{"n_layer": 10, "d_model": 160, "n_head": 5, "n_kv_head": 5, "head_dim": 32, "d_mlp": 640, "vocab_size": 8192, "activation": "gelu", "norm": "layernorm", "norm_place": "pre", "norm_eps": 1e-05, "positions": "learned+rope", "rope_base": 16300.0, "rope_fraction": 0.25, "qk_norm": false, "attn_scale": 0.177, "bias": "all", "tie_embeddings": false, "parallel_block": true, "init": "trunc", "init_std_qkv": 0.057, "init_std_o": 0.0128, "init_std_up": 0.057, "init_std_down": 0.00638, "optimizer": "muon", "lr": 0.00793, "beta1": 0.95, "weight_decay": 0.05, "lr_head": 0.0066, "warmup_steps": 200, "schedule": "wsd", "decay_fraction": 0.594, "decay_shape": "sqrt", "final_lr_fraction": 0.0, "batch_tokens": 16384, "seq_len": 1024, "doc_mask": true, "train_tokens": 135100000, "steps": 8246, "dataset": "wikipedia_en"}
Each number is 200 + 40 x the weight over its row's rms, rounded and kept within 0 to 999. Layers, rows and columns count from 0. The size before them is the row's rms in percent of the matrix's.

# q: layer 5 attention query, 160x160, rms 0.109, rows 0-63, columns 64-95
# k: layer 5 attention key, 160x160, rms 0.114, rows 0-63, columns 64-95
# v: layer 5 attention value, 160x160, rms 0.196, rows 0-35, columns 64-95
# o: layer 5 attention output (transposed), 160x160, rms 0.177, rows 0-35, columns 64-95
q0,052,223,259,113,192,186,212,151,231,190,249,262,185,272,145,192,174,257,180,186,153,274,228,252,204,226,226,165,208,263,214,160,279
k0,040,182,191,190,259,194,227,267,243,213,175,153,196,192,188,205,247,180,172,211,231,217,135,172,253,148,224,172,194,124,215,253,158
q1,083,253,162,155,110,254,203,164,168,281,190,152,214,272,160,192,198,156,181,134,259,193,231,271,181,162,290,188,241,172,175,206,163
k1,065,156,245,183,158,217,208,254,228,253,162,258,196,216,218,212,214,163,223,202,224,251,248,239,195,187,242,272,209,172,255,198,229
q2,078,246,272,256,256,147,167,219,164,194,230,253,128,99,232,231,190,222,261,182,117,204,147,210,220,250,117,198,197,269,234,211,178
k2,063,138,195,209,194,262,174,210,210,189,163,225,224,159,169,240,208,170,245,290,267,255,237,180,156,238,100,259,103,229,206,157,151
q3,099,234,193,197,158,190,211,213,200,294,299,182,275,178,223,207,241,219,221,216,214,187,191,162,168,206,182,209,184,186,147,158,242
k3,100,225,191,181,244,170,247,163,244,197,187,160,199,184,206,194,127,184,216,175,206,229,192,212,206,162,48,171,168,184,190,170,176
q4,047,243,240,172,143,139,187,219,166,191,168,165,181,200,186,176,175,270,216,194,159,180,156,193,220,205,252,182,275,269,153,220,167
k4,061,131,103,224,189,265,180,147,202,156,188,174,223,275,207,229,182,201,175,195,262,221,216,172,161,201,170,174,155,183,101,230,204
q5,070,201,162,304,212,228,187,191,215,173,211,197,168,129,225,259,183,184,237,257,212,170,171,133,263,211,58,227,148,166,229,226,168
k5,073,245,261,202,234,116,216,213,208,236,239,225,171,233,216,203,229,207,199,155,109,153,205,250,195,148,264,176,196,207,225,198,201
q6,124,205,239,93,147,205,213,191,201,241,205,173,207,271,190,186,189,167,145,167,214,203,229,235,159,162,326,198,264,184,179,181,179
k6,099,159,239,190,224,245,188,195,225,250,192,198,209,239,180,243,240,235,195,171,182,227,328,186,225,214,264,270,211,191,232,162,208
q7,110,136,184,164,179,141,212,170,244,246,264,154,218,229,190,196,202,197,220,153,217,151,204,231,226,164,119,217,144,225,226,138,193
k7,105,129,282,156,243,244,174,235,235,277,248,209,154,245,130,184,208,79,220,205,244,176,228,189,142,125,201,153,256,165,211,205,211
q8,101,235,209,217,223,156,203,162,157,182,183,187,164,194,247,248,182,182,143,204,236,148,257,228,240,218,306,191,197,258,214,173,234
k8,106,183,198,140,244,153,200,213,116,192,220,201,193,179,178,169,228,228,194,179,206,189,179,282,149,177,161,193,196,261,170,171,167
q9,100,165,217,171,189,221,255,209,185,177,172,201,237,156,138,222,146,210,190,201,180,192,152,191,158,226,221,249,269,175,105,243,237
k9,093,160,187,148,249,232,234,183,171,184,267,181,216,253,259,251,179,214,203,173,178,216,215,192,199,160,295,207,253,281,194,190,148
q10,095,176,205,121,251,250,268,262,143,185,123,227,195,235,256,179,126,122,186,231,104,199,140,172,218,262,150,178,227,267,190,209,200
k10,093,167,168,170,238,137,178,315,203,206,198,219,320,214,219,254,166,157,143,211,219,192,196,244,274,229,160,140,239,197,145,177,172
q11,108,301,155,174,194,164,243,174,155,196,164,162,158,203,195,200,207,192,215,146,245,218,170,190,202,203,107,187,185,208,220,260,196
k11,102,201,171,132,197,164,174,246,133,136,224,174,230,204,198,186,203,257,223,199,240,212,212,153,199,151,149,162,172,188,309,167,177
q12,100,174,147,208,274,233,182,240,250,217,169,191,239,255,166,235,237,169,203,157,202,206,244,193,167,190,207,235,79,239,215,254,174
k12,104,142,173,254,191,161,179,193,226,140,235,155,171,261,196,119,209,224,193,233,207,212,249,161,150,234,204,193,149,197,183,249,208
q13,113,143,101,234,217,228,195,194,238,112,186,211,236,217,111,193,186,222,256,192,157,189,224,210,241,180,195,162,174,172,161,262,214
k13,109,128,189,181,222,296,183,166,223,205,203,180,239,235,123,201,139,212,241,250,183,178,216,234,120,163,206,175,227,275,209,279,217
q14,100,235,173,246,196,139,250,207,145,193,156,282,252,179,244,206,156,173,253,180,282,229,228,192,177,131,137,195,145,164,175,185,183
k14,100,148,217,235,120,151,201,205,214,177,144,192,170,153,233,251,182,215,191,226,170,188,187,269,191,229,183,186,202,221,204,249,159
q15,100,140,196,227,222,203,125,194,191,160,202,169,162,198,175,218,258,199,233,219,128,165,154,210,240,168,302,169,140,126,208,152,239
k15,096,189,195,236,225,261,230,224,233,178,180,131,181,134,222,248,204,210,242,197,104,205,232,178,214,210,216,227,170,190,215,124,187
q16,108,181,225,172,202,238,202,229,191,221,233,225,194,172,170,185,174,236,235,225,251,247,98,210,203,200,156,201,132,279,166,254,212
k16,111,171,193,223,181,168,182,177,185,225,159,173,193,181,124,150,214,200,218,186,318,187,155,199,210,215,192,277,158,251,244,146,199
q17,098,272,224,186,172,190,175,243,174,181,284,218,186,213,244,154,144,159,148,155,146,256,232,215,185,237,174,245,210,191,174,183,219
k17,095,203,158,217,204,160,226,190,191,198,264,232,264,201,280,240,136,111,139,203,228,151,165,255,202,90,168,220,196,190,179,206,217
q18,096,189,285,242,156,167,198,198,146,250,184,252,216,155,170,183,120,153,158,207,209,282,204,194,258,270,352,186,186,247,193,195,225
k18,100,172,212,213,216,192,209,266,201,165,232,271,181,163,211,220,215,196,158,186,147,168,185,230,232,219,283,180,212,171,227,164,186
q19,106,215,198,229,221,150,184,160,172,180,226,166,86,218,272,213,265,234,186,211,125,283,245,157,191,186,154,211,214,212,161,211,252
k19,102,195,203,136,233,209,205,210,190,169,173,144,165,206,184,251,218,175,137,157,265,209,249,154,128,239,143,247,185,290,168,185,230
q20,105,245,220,306,238,228,164,292,233,173,218,168,254,175,218,200,223,140,183,167,163,156,170,174,240,206,162,224,276,222,186,220,171
k20,102,220,177,256,147,183,255,222,189,191,145,235,140,237,213,209,194,192,171,200,146,199,156,161,242,202,198,227,246,131,248,209,188
q21,099,172,235,227,192,176,233,262,196,168,142,194,211,177,169,184,186,198,256,198,296,160,133,135,208,177,136,195,260,139,272,254,223
k21,106,202,227,240,153,182,197,178,221,144,170,198,208,200,199,114,227,173,162,98,212,165,236,209,174,206,179,252,202,155,199,231,197
q22,105,160,212,268,45,128,135,198,273,150,194,251,199,203,238,165,174,231,182,217,228,153,235,174,186,130,136,151,206,221,180,186,167
k22,109,196,190,202,153,194,155,228,209,185,202,265,273,240,181,180,197,207,184,210,214,131,242,206,198,184,252,184,217,207,251,153,188
q23,099,206,144,241,168,225,196,199,199,288,237,247,186,168,187,190,186,248,221,185,195,223,197,239,249,194,174,212,210,182,231,226,175
k23,101,165,197,167,141,171,176,178,194,181,117,209,229,199,196,165,194,237,256,244,157,176,265,199,202,199,255,214,167,215,238,175,159
q24,103,204,174,142,196,150,168,219,175,241,253,206,152,130,334,186,276,219,173,249,197,182,195,188,203,151,252,218,190,231,179,180,205
k24,105,198,224,138,259,110,253,233,227,188,237,201,180,173,287,197,160,159,182,207,208,258,113,226,192,210,211,144,228,164,272,211,209
q25,100,193,148,151,172,153,153,183,227,262,270,155,210,170,191,176,157,145,261,213,213,183,149,191,221,239,232,166,187,175,248,233,190
k25,097,225,182,177,146,165,219,291,201,254,155,190,217,185,141,194,201,221,212,215,149,128,202,170,159,203,265,210,157,175,187,233,199
q26,106,120,225,152,229,249,200,204,193,122,220,191,220,233,147,220,210,244,223,215,202,254,216,237,234,278,270,141,219,183,185,185,237
k26,105,166,168,179,210,217,188,183,176,141,201,168,280,203,93,203,211,188,199,263,142,146,233,254,264,234,224,207,134,192,241,166,171
q27,100,196,228,222,248,168,194,186,247,203,135,156,202,204,248,174,157,169,238,214,204,160,165,226,212,154,137,218,196,233,183,234,223
k27,104,217,186,190,179,183,243,247,199,213,171,196,145,249,254,175,206,189,253,219,212,185,229,201,183,199,201,156,208,183,175,170,207
q28,101,233,256,132,190,188,201,147,265,205,224,216,209,200,161,210,219,183,141,178,156,158,209,183,236,210,231,162,184,198,77,199,282
k28,108,222,208,240,227,187,197,160,165,149,112,267,230,190,147,168,193,218,180,181,170,168,145,156,217,184,291,225,184,204,190,191,232
q29,098,248,195,190,224,190,226,200,153,186,204,167,222,159,65,235,234,186,241,149,268,201,186,193,291,253,226,239,220,173,284,198,191
k29,109,214,251,157,211,159,262,188,204,188,262,189,248,188,184,191,192,181,232,183,242,217,190,167,252,180,182,270,171,179,232,211,229
q30,106,180,159,249,147,205,192,234,172,189,237,137,87,252,159,184,181,206,233,170,194,187,225,204,177,188,277,172,150,178,247,201,165
k30,100,227,167,272,266,240,196,183,261,210,212,160,264,216,245,220,213,229,230,174,194,240,184,191,234,214,200,128,207,168,198,209,170
q31,095,226,252,197,263,156,203,188,170,196,149,177,111,179,215,220,190,195,202,216,138,129,218,165,235,202,279,174,297,197,233,218,199
k31,092,213,230,202,176,185,162,246,221,194,178,151,242,210,169,173,231,231,172,167,109,236,157,208,196,155,159,197,221,276,255,250,233
v0,092,232,206,216,271,283,185,201,193,208,213,212,160,237,199,242,182,198,242,171,207,182,237,168,233,237,176,174,229,208,239,199,141
o0,094,225,216,210,165,194,204,182,140,211,247,209,218,178,239,160,205,244,204,221,238,232,163,245,217,227,273,212,171,133,137,206,190
v1,077,287,178,229,175,161,223,172,239,237,224,121,187,286,153,210,129,199,193,225,219,240,186,239,233,145,210,205,191,128,182,238,195
o1,087,187,276,238,229,179,228,172,122,167,234,271,216,175,215,198,222,237,177,146,181,202,264,183,235,236,166,166,204,253,174,171,183
v2,084,164,216,149,276,195,194,195,139,217,169,190,257,193,246,173,153,168,209,187,131,227,219,237,183,160,136,214,264,203,257,162,296
o2,090,256,287,246,164,240,254,239,163,208,258,223,232,211,164,160,194,184,212,195,222,209,171,166,225,202,203,214,210,249,212,156,268
v3,083,235,213,248,194,211,288,216,159,228,251,254,241,158,232,191,101,222,182,169,235,209,151,262,296,256,142,291,210,245,205,212,262
o3,086,150,253,296,239,244,180,189,244,110,147,232,239,138,109,188,173,159,268,175,232,184,254,188,180,199,193,219,186,181,199,191,178
v4,085,221,275,233,212,221,269,261,212,221,214,188,197,207,207,208,168,199,197,284,175,217,235,204,264,236,184,184,253,231,203,193,129
o4,091,212,193,171,158,175,186,225,212,162,218,171,261,257,185,254,200,204,197,175,143,168,250,123,167,229,162,196,246,271,183,195,193
v5,087,151,204,218,205,218,181,198,182,233,177,98,167,253,167,276,126,216,177,208,215,226,196,189,285,195,158,218,221,274,91,229,208
o5,096,245,191,252,156,222,122,272,208,252,184,168,210,104,191,202,256,185,254,134,189,191,245,188,185,205,234,281,249,170,251,193,200
v6,085,151,201,236,160,214,189,164,91,171,247,183,193,223,195,243,226,215,261,186,204,200,137,198,168,197,237,172,201,214,178,155,164
o6,093,179,193,224,148,207,128,308,245,203,187,210,186,209,280,179,222,258,182,175,146,119,225,141,225,175,236,281,238,181,231,163,184
v7,087,268,199,204,207,156,180,250,274,237,142,184,133,173,230,177,182,251,205,146,226,202,223,152,190,257,202,250,253,191,177,199,129
o7,091,189,175,261,162,154,189,190,196,180,178,191,154,254,266,301,278,179,244,224,226,153,279,240,194,158,152,224,202,218,260,207,216
v8,089,167,135,210,175,166,203,159,146,229,188,176,234,178,130,214,218,215,263,232,276,185,242,164,236,245,177,260,161,206,161,215,198
o8,093,203,227,168,252,205,237,248,137,144,155,237,166,198,239,196,194,239,151,236,202,150,160,223,225,216,192,187,236,176,136,170,244
v9,089,196,173,177,247,217,231,236,225,157,201,189,92,162,259,192,127,237,219,253,244,218,206,283,128,192,198,212,177,226,204,157,218
o9,091,259,202,195,215,178,233,158,220,224,216,251,203,252,169,206,282,218,217,213,209,215,208,246,213,242,215,157,150,180,99,218,177
v10,087,242,185,263,214,211,217,213,199,178,160,121,180,140,221,246,179,214,160,129,238,189,243,201,190,187,191,194,180,250,124,208,179
o10,096,124,242,152,236,245,140,208,189,232,209,188,222,244,205,258,237,221,139,215,219,220,258,191,250,202,249,271,174,143,168,160,231
v11,085,134,162,205,100,270,231,222,176,174,179,168,114,216,205,136,187,176,285,191,238,202,225,152,222,187,262,226,175,210,240,226,266
o11,091,205,168,234,208,95,251,168,254,161,113,238,195,135,240,230,169,271,182,214,156,223,185,249,167,157,226,280,232,206,231,197,164
v12,092,176,164,257,190,262,110,203,199,199,200,101,220,149,308,234,186,191,169,202,225,189,243,184,229,276,164,174,258,186,164,138,271
o12,098,186,186,177,223,151,219,241,148,212,148,253,207,165,199,201,267,227,218,178,264,175,214,183,213,186,139,187,219,184,186,176,213
v13,094,182,166,199,174,168,185,180,258,224,240,215,234,264,179,222,270,184,128,136,226,186,157,161,225,252,198,195,221,187,239,189,230
o13,098,177,189,188,285,207,237,121,268,112,262,104,169,219,178,183,197,170,173,199,185,225,208,248,191,172,128,193,165,121,185,123,235
v14,089,144,224,174,115,176,116,220,195,188,237,176,152,264,183,224,204,181,128,234,184,183,170,261,185,258,177,196,195,147,185,221,241
o14,094,207,198,195,250,204,233,238,288,240,171,245,180,216,248,241,169,242,217,194,124,217,153,207,298,172,279,207,199,215,221,233,243
v15,086,188,191,148,145,181,261,154,181,190,214,223,177,214,240,296,175,148,245,191,162,140,197,173,228,232,181,231,192,264,184,205,160
o15,086,204,186,269,238,217,218,252,178,212,148,219,198,208,218,165,204,251,186,247,177,196,231,191,209,196,235,163,296,190,189,195,189
v16,081,261,184,150,201,198,255,204,224,212,255,205,141,189,199,165,188,207,150,164,225,211,175,259,237,204,178,115,198,265,219,178,202
o16,083,296,243,201,238,207,240,215,221,253,191,239,184,288,240,258,203,145,284,198,204,178,234,129,145,219,153,231,232,160,251,222,179
v17,091,213,131,229,257,213,179,236,228,188,183,236,208,177,218,196,118,215,230,245,106,146,177,186,157,213,189,196,224,285,178,185,241
o17,094,175,255,192,220,220,145,97,195,235,238,164,173,169,133,245,245,215,208,228,164,190,227,204,238,178,186,258,131,168,226,240,207
v18,087,185,197,224,207,269,92,188,134,173,160,258,174,175,238,175,271,217,215,296,234,247,271,179,214,185,199,196,175,154,255,243,197
o18,095,192,207,227,196,144,210,201,212,151,250,203,204,186,174,217,116,85,222,227,167,199,228,250,213,163,216,139,228,216,104,223,154
v19,090,218,200,229,199,214,182,179,190,222,194,266,288,214,178,214,226,242,171,165,221,205,137,160,114,174,190,188,156,175,195,194,109
o19,098,318,180,138,187,210,154,226,208,200,173,197,226,199,181,227,220,205,208,142,204,181,242,181,208,179,176,171,295,207,184,205,203
v20,093,151,244,146,211,142,183,175,222,134,232,255,223,172,219,289,172,151,178,242,190,252,162,130,231,255,201,156,278,224,223,227,210
o20,092,271,150,227,193,227,195,208,245,234,238,176,171,254,161,172,222,204,196,104,161,178,170,194,161,184,266,146,223,183,213,225,179
v21,087,191,171,189,176,268,248,148,246,134,91,195,168,293,220,181,228,200,194,203,178,234,182,210,199,208,225,314,191,221,194,239,209
o21,090,213,197,133,152,222,231,217,233,233,232,174,199,84,186,159,189,132,189,236,166,163,195,232,196,207,240,289,206,210,227,188,290
v22,090,180,198,141,183,219,182,242,226,212,282,250,202,244,212,198,191,206,202,191,203,201,132,153,187,261,222,226,225,170,119,245,240
o22,092,241,229,237,150,199,181,152,184,255,216,152,185,208,231,145,177,207,183,180,159,236,232,237,212,204,199,237,156,143,204,111,193
v23,090,233,275,199,193,111,261,197,144,215,173,248,197,136,232,226,146,241,208,204,126,198,186,258,213,246,186,181,205,275,147,128,255
o23,097,181,203,165,161,259,264,184,211,186,238,190,178,210,201,159,246,185,253,221,249,263,198,205,146,200,224,232,187,208,233,150,164
v24,084,87,190,159,171,224,192,237,251,214,213,157,174,238,230,121,225,246,175,184,184,212,155,255,218,203,264,187,172,143,198,156,156
o24,088,257,285,238,212,219,204,191,174,177,209,216,230,174,150,173,177,217,221,163,190,179,235,193,129,181,153,158,206,158,201,196,233
v25,085,176,197,210,289,147,224,220,182,196,193,216,153,184,196,217,198,170,201,235,191,256,166,259,228,239,158,197,213,134,235,169,190
o25,090,131,154,249,141,271,123,193,156,230,257,223,239,198,219,159,168,238,238,215,260,259,264,247,199,192,163,159,177,241,153,256,185
v26,090,235,192,171,206,206,219,191,230,171,195,231,260,179,186,204,108,176,247,185,218,177,90,222,186,184,192,203,263,235,164,230,269
o26,092,211,201,234,242,191,190,245,173,160,225,188,188,191,199,224,237,200,183,261,162,183,206,243,256,196,192,184,168,234,336,185,257
v27,089,169,214,208,213,295,214,240,113,236,156,219,185,178,209,234,202,189,205,157,158,251,188,218,241,191,215,152,179,310,275,167,176
o27,095,177,172,255,212,200,197,184,246,210,273,245,227,158,143,139,247,137,212,133,187,201,284,170,155,178,308,221,190,219,133,267,158
v28,087,175,190,177,201,206,184,177,182,210,238,215,241,165,196,231,209,95,251,156,237,176,232,162,208,212,127,269,162,201,215,216,274
o28,088,176,218,196,242,147,201,200,198,125,176,180,152,226,118,194,236,167,191,221,182,147,237,170,123,188,196,209,239,177,175,161,197
v29,088,213,183,208,206,207,255,166,280,169,185,195,198,244,225,250,197,152,232,201,277,164,220,324,146,283,205,166,197,227,223,235,215
o29,092,250,207,205,190,162,192,144,228,185,214,187,226,148,306,192,183,177,146,166,230,211,193,173,243,220,206,209,236,212,207,204,126
v30,087,168,254,179,154,201,171,224,163,186,181,205,196,164,186,219,224,183,113,216,156,175,169,197,142,163,196,90,220,171,118,194,212
o30,093,269,164,326,148,115,170,221,170,137,256,208,121,184,204,234,220,193,176,164,187,265,236,190,171,165,182,185,212,179,264,228,195
v31,088,170,213,148,134,178,233,223,203,241,133,227,203,229,183,206,195,175,181,155,243,207,164,222,210,213,177,233,166,259,216,238,127
o31,090,237,141,244,208,184,270,186,208,227,179,239,209,154,133,226,213,227,190,212,156,275,219,175,204,236,203,169,207,131,219,204,240
q32,033,232,225,170,156,177,167,229,186,163,252,218,201,180,164,242,205,200,237,170,188,212,195,236,137,134,201,166,181,216,213,241,218
k32,031,183,283,244,177,218,211,147,167,188,193,217,177,248,205,233,240,252,149,226,207,177,155,217,303,199,238,208,187,196,272,211,172
q33,060,142,201,196,178,119,188,207,207,154,288,225,174,142,85,191,167,185,255,200,299,194,222,138,211,169,163,225,214,239,189,185,181
k33,061,182,177,202,262,221,123,160,175,199,199,170,178,235,210,264,256,271,221,195,185,197,281,151,183,278,181,218,228,211,165,194,187
q34,068,249,221,208,167,247,249,272,228,234,180,131,210,159,241,176,265,220,148,168,136,212,165,150,203,189,220,186,137,183,236,178,140
k34,057,268,260,212,201,186,172,182,220,218,205,247,226,200,209,178,248,213,210,197,213,133,179,162,220,202,158,224,242,161,197,188,218
q35,104,163,183,128,223,267,239,146,224,276,202,191,223,206,220,189,164,230,228,190,178,200,158,216,169,166,191,152,172,182,231,205,180
k35,112,173,177,226,173,217,203,119,250,253,175,211,221,238,141,160,214,172,239,213,122,167,230,232,200,222,237,208,210,222,161,237,202
q36,034,226,238,202,149,193,158,240,180,184,219,223,185,247,197,221,140,233,164,236,122,294,261,178,153,144,192,192,300,133,171,154,191
k36,036,214,168,201,187,183,168,155,160,175,178,169,170,251,214,228,272,247,252,209,286,121,208,169,303,298,220,232,189,241,200,176,242
q37,048,165,191,215,235,240,209,209,145,150,161,219,170,162,187,230,102,252,194,261,206,233,158,170,200,214,193,200,128,217,140,199,221
k37,053,182,149,238,251,284,241,249,245,181,175,164,169,225,190,225,228,253,238,143,178,241,257,156,203,273,197,162,217,203,172,203,191
q38,080,161,123,102,159,160,175,172,169,217,241,233,256,261,232,147,173,131,188,216,249,205,199,262,190,169,299,167,242,208,194,248,238
k38,086,176,159,194,171,209,260,201,170,171,157,128,167,177,211,167,219,215,181,231,261,222,186,145,199,230,146,202,141,256,227,232,159
q39,112,205,204,197,243,228,184,176,243,198,208,140,152,255,152,221,99,186,266,182,221,207,126,159,207,141,203,214,135,242,291,181,131
k39,112,148,187,234,177,236,221,118,174,136,218,181,242,228,250,185,220,235,267,243,136,142,156,138,218,195,202,209,164,141,215,175,215
q40,106,227,247,275,282,195,179,142,143,142,216,181,176,237,185,194,213,159,197,211,200,224,230,163,163,225,157,246,301,236,236,235,175
k40,114,219,223,244,193,200,213,210,238,247,272,181,176,240,206,249,219,170,182,150,197,275,213,243,243,183,71,206,231,196,214,217,179
q41,103,217,238,155,224,207,240,226,174,150,196,185,267,220,206,239,159,194,180,180,196,197,293,225,183,230,143,212,254,204,150,236,197
k41,103,169,207,151,222,217,188,206,219,201,161,242,217,268,218,172,202,196,177,253,195,226,194,185,232,193,193,142,166,232,230,250,226
q42,107,180,216,181,170,162,245,183,177,258,164,240,193,109,261,143,244,245,263,228,163,184,109,216,226,170,206,133,227,193,187,264,211
k42,115,173,194,170,237,100,201,288,176,178,200,167,193,162,175,221,191,228,245,202,156,219,214,176,224,195,251,163,170,264,347,197,168
q43,109,288,220,216,171,277,225,157,123,235,151,217,208,219,181,234,242,162,209,223,199,213,202,256,190,271,263,145,195,176,277,145,166
k43,110,250,189,143,230,233,247,173,144,233,294,176,215,182,257,270,281,247,190,199,137,238,201,232,178,148,221,211,178,240,178,167,175
q44,112,212,249,197,231,248,195,224,166,258,217,204,170,213,287,209,204,152,211,231,185,158,187,212,103,175,187,240,262,174,191,215,177
k44,105,249,155,215,129,181,200,200,206,244,136,161,168,220,190,196,234,181,167,240,186,252,148,180,192,212,161,204,165,207,180,202,203
q45,115,109,230,279,228,140,189,139,178,209,168,270,174,219,243,195,153,152,154,172,140,282,202,189,152,245,248,176,228,257,250,228,205
k45,111,220,145,148,173,184,189,281,213,239,197,261,211,177,254,215,248,211,188,233,235,185,246,204,183,244,204,169,186,268,101,232,189
q46,112,234,156,259,160,243,188,198,201,188,196,278,286,236,195,210,177,217,254,207,248,286,225,177,182,140,174,199,199,159,172,167,181
k46,110,192,189,97,117,278,205,136,238,196,158,207,169,175,196,216,176,202,241,223,195,214,273,219,150,169,208,238,192,217,163,242,221
q47,117,95,217,195,223,155,187,151,199,159,181,184,113,189,207,252,205,281,208,240,254,137,200,215,202,171,186,162,237,213,224,196,253
k47,112,248,245,167,238,240,177,162,253,207,212,185,151,223,171,158,200,183,283,172,212,283,223,183,189,211,129,186,227,282,223,203,203
q48,109,214,215,181,177,181,176,131,242,201,178,192,159,225,218,208,209,232,173,207,171,149,209,196,167,178,142,216,208,286,193,228,240
k48,110,207,210,152,178,204,154,147,152,243,145,234,137,277,159,180,244,213,229,173,255,221,243,145,135,219,234,207,218,231,193,188,246
q49,109,167,129,222,237,216,197,208,252,194,165,138,207,204,138,189,151,148,285,162,212,136,132,143,210,251,202,172,262,185,313,222,162
k49,108,174,220,179,193,213,214,243,250,253,207,206,232,196,177,181,199,258,262,192,172,218,186,200,183,215,167,203,210,191,185,291,197
q50,114,217,156,159,203,236,227,232,226,217,231,224,185,213,205,174,189,154,216,262,249,169,99,220,199,237,250,135,140,224,176,195,201
k50,116,209,155,146,245,156,241,130,208,201,143,227,274,230,147,217,145,226,271,189,202,127,234,209,235,153,138,149,241,168,170,143,194
q51,103,170,181,206,228,199,228,128,187,166,140,274,189,214,212,214,141,242,193,147,207,250,190,229,176,196,206,222,163,219,176,260,175
k51,110,127,204,199,237,203,211,185,225,232,188,233,209,216,219,186,232,169,221,194,219,216,165,211,244,191,244,222,281,288,200,283,220
q52,112,189,228,204,124,202,236,199,175,157,193,216,217,181,147,205,187,211,230,182,196,225,200,216,207,213,114,237,265,123,181,224,253
k52,109,206,179,204,184,250,201,140,139,151,175,172,216,204,233,228,217,262,172,144,216,142,232,196,236,125,262,216,227,273,216,196,151
q53,109,228,170,276,133,204,176,254,263,210,236,175,200,145,225,221,255,244,185,144,140,242,193,282,242,199,185,161,225,203,190,225,219
k53,109,221,187,246,208,273,240,134,156,198,180,253,119,169,208,234,196,159,195,212,231,194,162,170,159,147,191,214,216,156,255,208,228
q54,111,206,241,138,232,212,249,211,154,196,96,221,250,174,179,170,158,142,225,167,220,226,143,188,207,145,204,188,194,210,143,310,200
k54,111,187,204,245,179,188,202,303,221,203,104,223,186,160,202,233,174,245,149,164,199,260,170,224,171,229,238,147,208,189,159,217,211
q55,108,88,206,330,149,169,193,197,236,233,230,199,215,212,219,141,178,179,186,189,188,254,196,261,177,208,138,123,211,223,229,143,141
k55,119,148,213,228,116,207,214,203,199,243,147,257,105,182,181,192,202,194,263,221,178,144,194,180,235,154,224,179,216,198,217,198,139
q56,106,245,167,204,240,185,196,169,227,255,149,215,236,232,181,234,144,172,218,175,192,182,143,208,145,206,240,240,148,208,180,163,221
k56,107,140,191,198,172,197,159,140,216,192,297,203,191,241,239,165,198,234,254,152,118,286,181,159,164,141,177,209,263,200,233,219,181
q57,111,254,244,241,135,152,192,183,191,230,169,195,222,172,160,180,190,181,153,159,286,188,233,182,201,214,175,127,211,174,247,142,140
k57,114,247,246,203,156,168,236,239,215,214,203,250,232,127,165,204,189,231,173,182,191,187,153,226,263,214,212,216,196,227,203,284,159
q58,105,238,207,142,202,58,214,190,228,260,252,180,126,197,235,184,248,188,168,183,125,184,219,194,208,156,244,280,236,164,164,223,280
k58,107,203,246,175,210,191,246,206,217,240,121,211,175,240,268,247,145,176,210,175,181,258,190,229,159,139,249,211,225,198,191,218,209
q59,109,194,189,218,252,104,195,164,231,173,188,146,146,253,185,254,219,157,176,196,205,106,242,202,211,169,220,195,230,201,214,221,236
k59,112,231,136,183,229,279,171,266,178,204,176,215,192,197,96,163,249,210,226,272,229,149,224,163,118,174,183,178,184,288,233,232,229
q60,112,248,153,256,139,135,216,164,240,144,252,276,239,183,262,183,181,221,214,187,199,246,258,199,95,164,251,222,176,241,170,187,191
k60,110,206,162,189,265,161,166,265,188,185,291,213,233,223,230,157,167,216,131,200,206,201,176,230,112,142,267,132,219,256,238,230,204
q61,111,186,209,226,267,160,202,219,159,141,138,205,189,222,185,246,288,212,205,131,214,243,196,220,244,105,213,138,167,182,135,234,218
k61,112,157,208,240,166,138,217,187,160,132,149,176,161,210,206,174,242,254,167,227,194,208,200,315,182,226,143,250,136,240,228,215,171
q62,120,181,184,246,116,218,218,200,154,221,215,179,142,204,200,213,245,250,242,195,223,216,167,145,252,221,231,165,227,211,260,212,227
k62,120,170,208,221,177,271,216,209,191,185,174,139,274,230,222,192,266,208,139,150,229,194,185,224,172,236,206,160,212,226,241,144,237
q63,105,187,225,240,229,153,196,155,190,217,143,166,242,228,140,159,198,175,228,214,300,272,196,180,215,223,223,217,223,164,227,255,242
k63,105,192,151,144,156,217,220,230,229,131,254,232,146,183,128,187,184,149,201,152,190,180,254,185,244,215,150,240,157,193,187,211,194
v32,119,188,241,174,119,214,256,242,202,162,178,209,171,171,157,223,175,155,262,156,236,210,265,177,206,200,225,179,268,242,223,255,190
o32,113,171,132,253,241,82,190,184,144,178,250,217,183,196,186,176,236,239,223,126,227,209,184,191,169,206,238,244,252,181,255,136,183
v33,122,292,229,251,183,160,163,211,145,175,226,207,202,242,236,205,228,229,275,201,154,248,173,177,269,159,194,136,193,193,134,126,194
o33,113,169,140,225,170,242,272,252,214,170,219,176,227,190,220,228,180,170,177,231,202,169,131,255,220,191,203,168,238,222,134,263,211
v34,127,166,205,186,234,202,140,240,154,174,146,192,179,195,188,159,135,105,143,183,161,187,205,276,132,191,171,242,177,176,186,182,228
o34,121,212,203,208,251,195,237,254,164,233,228,168,180,111,177,200,175,209,203,231,143,296,204,180,183,191,284,197,210,145,243,136,231
v35,124,238,208,188,125,267,236,231,176,202,242,153,153,156,208,196,173,107,229,213,197,167,280,139,215,189,259,255,159,209,139,259,245
o35,116,327,237,202,214,182,211,232,129,191,139,243,121,179,221,261,192,195,155,295,200,168,169,253,145,155,213,248,261,168,146,159,184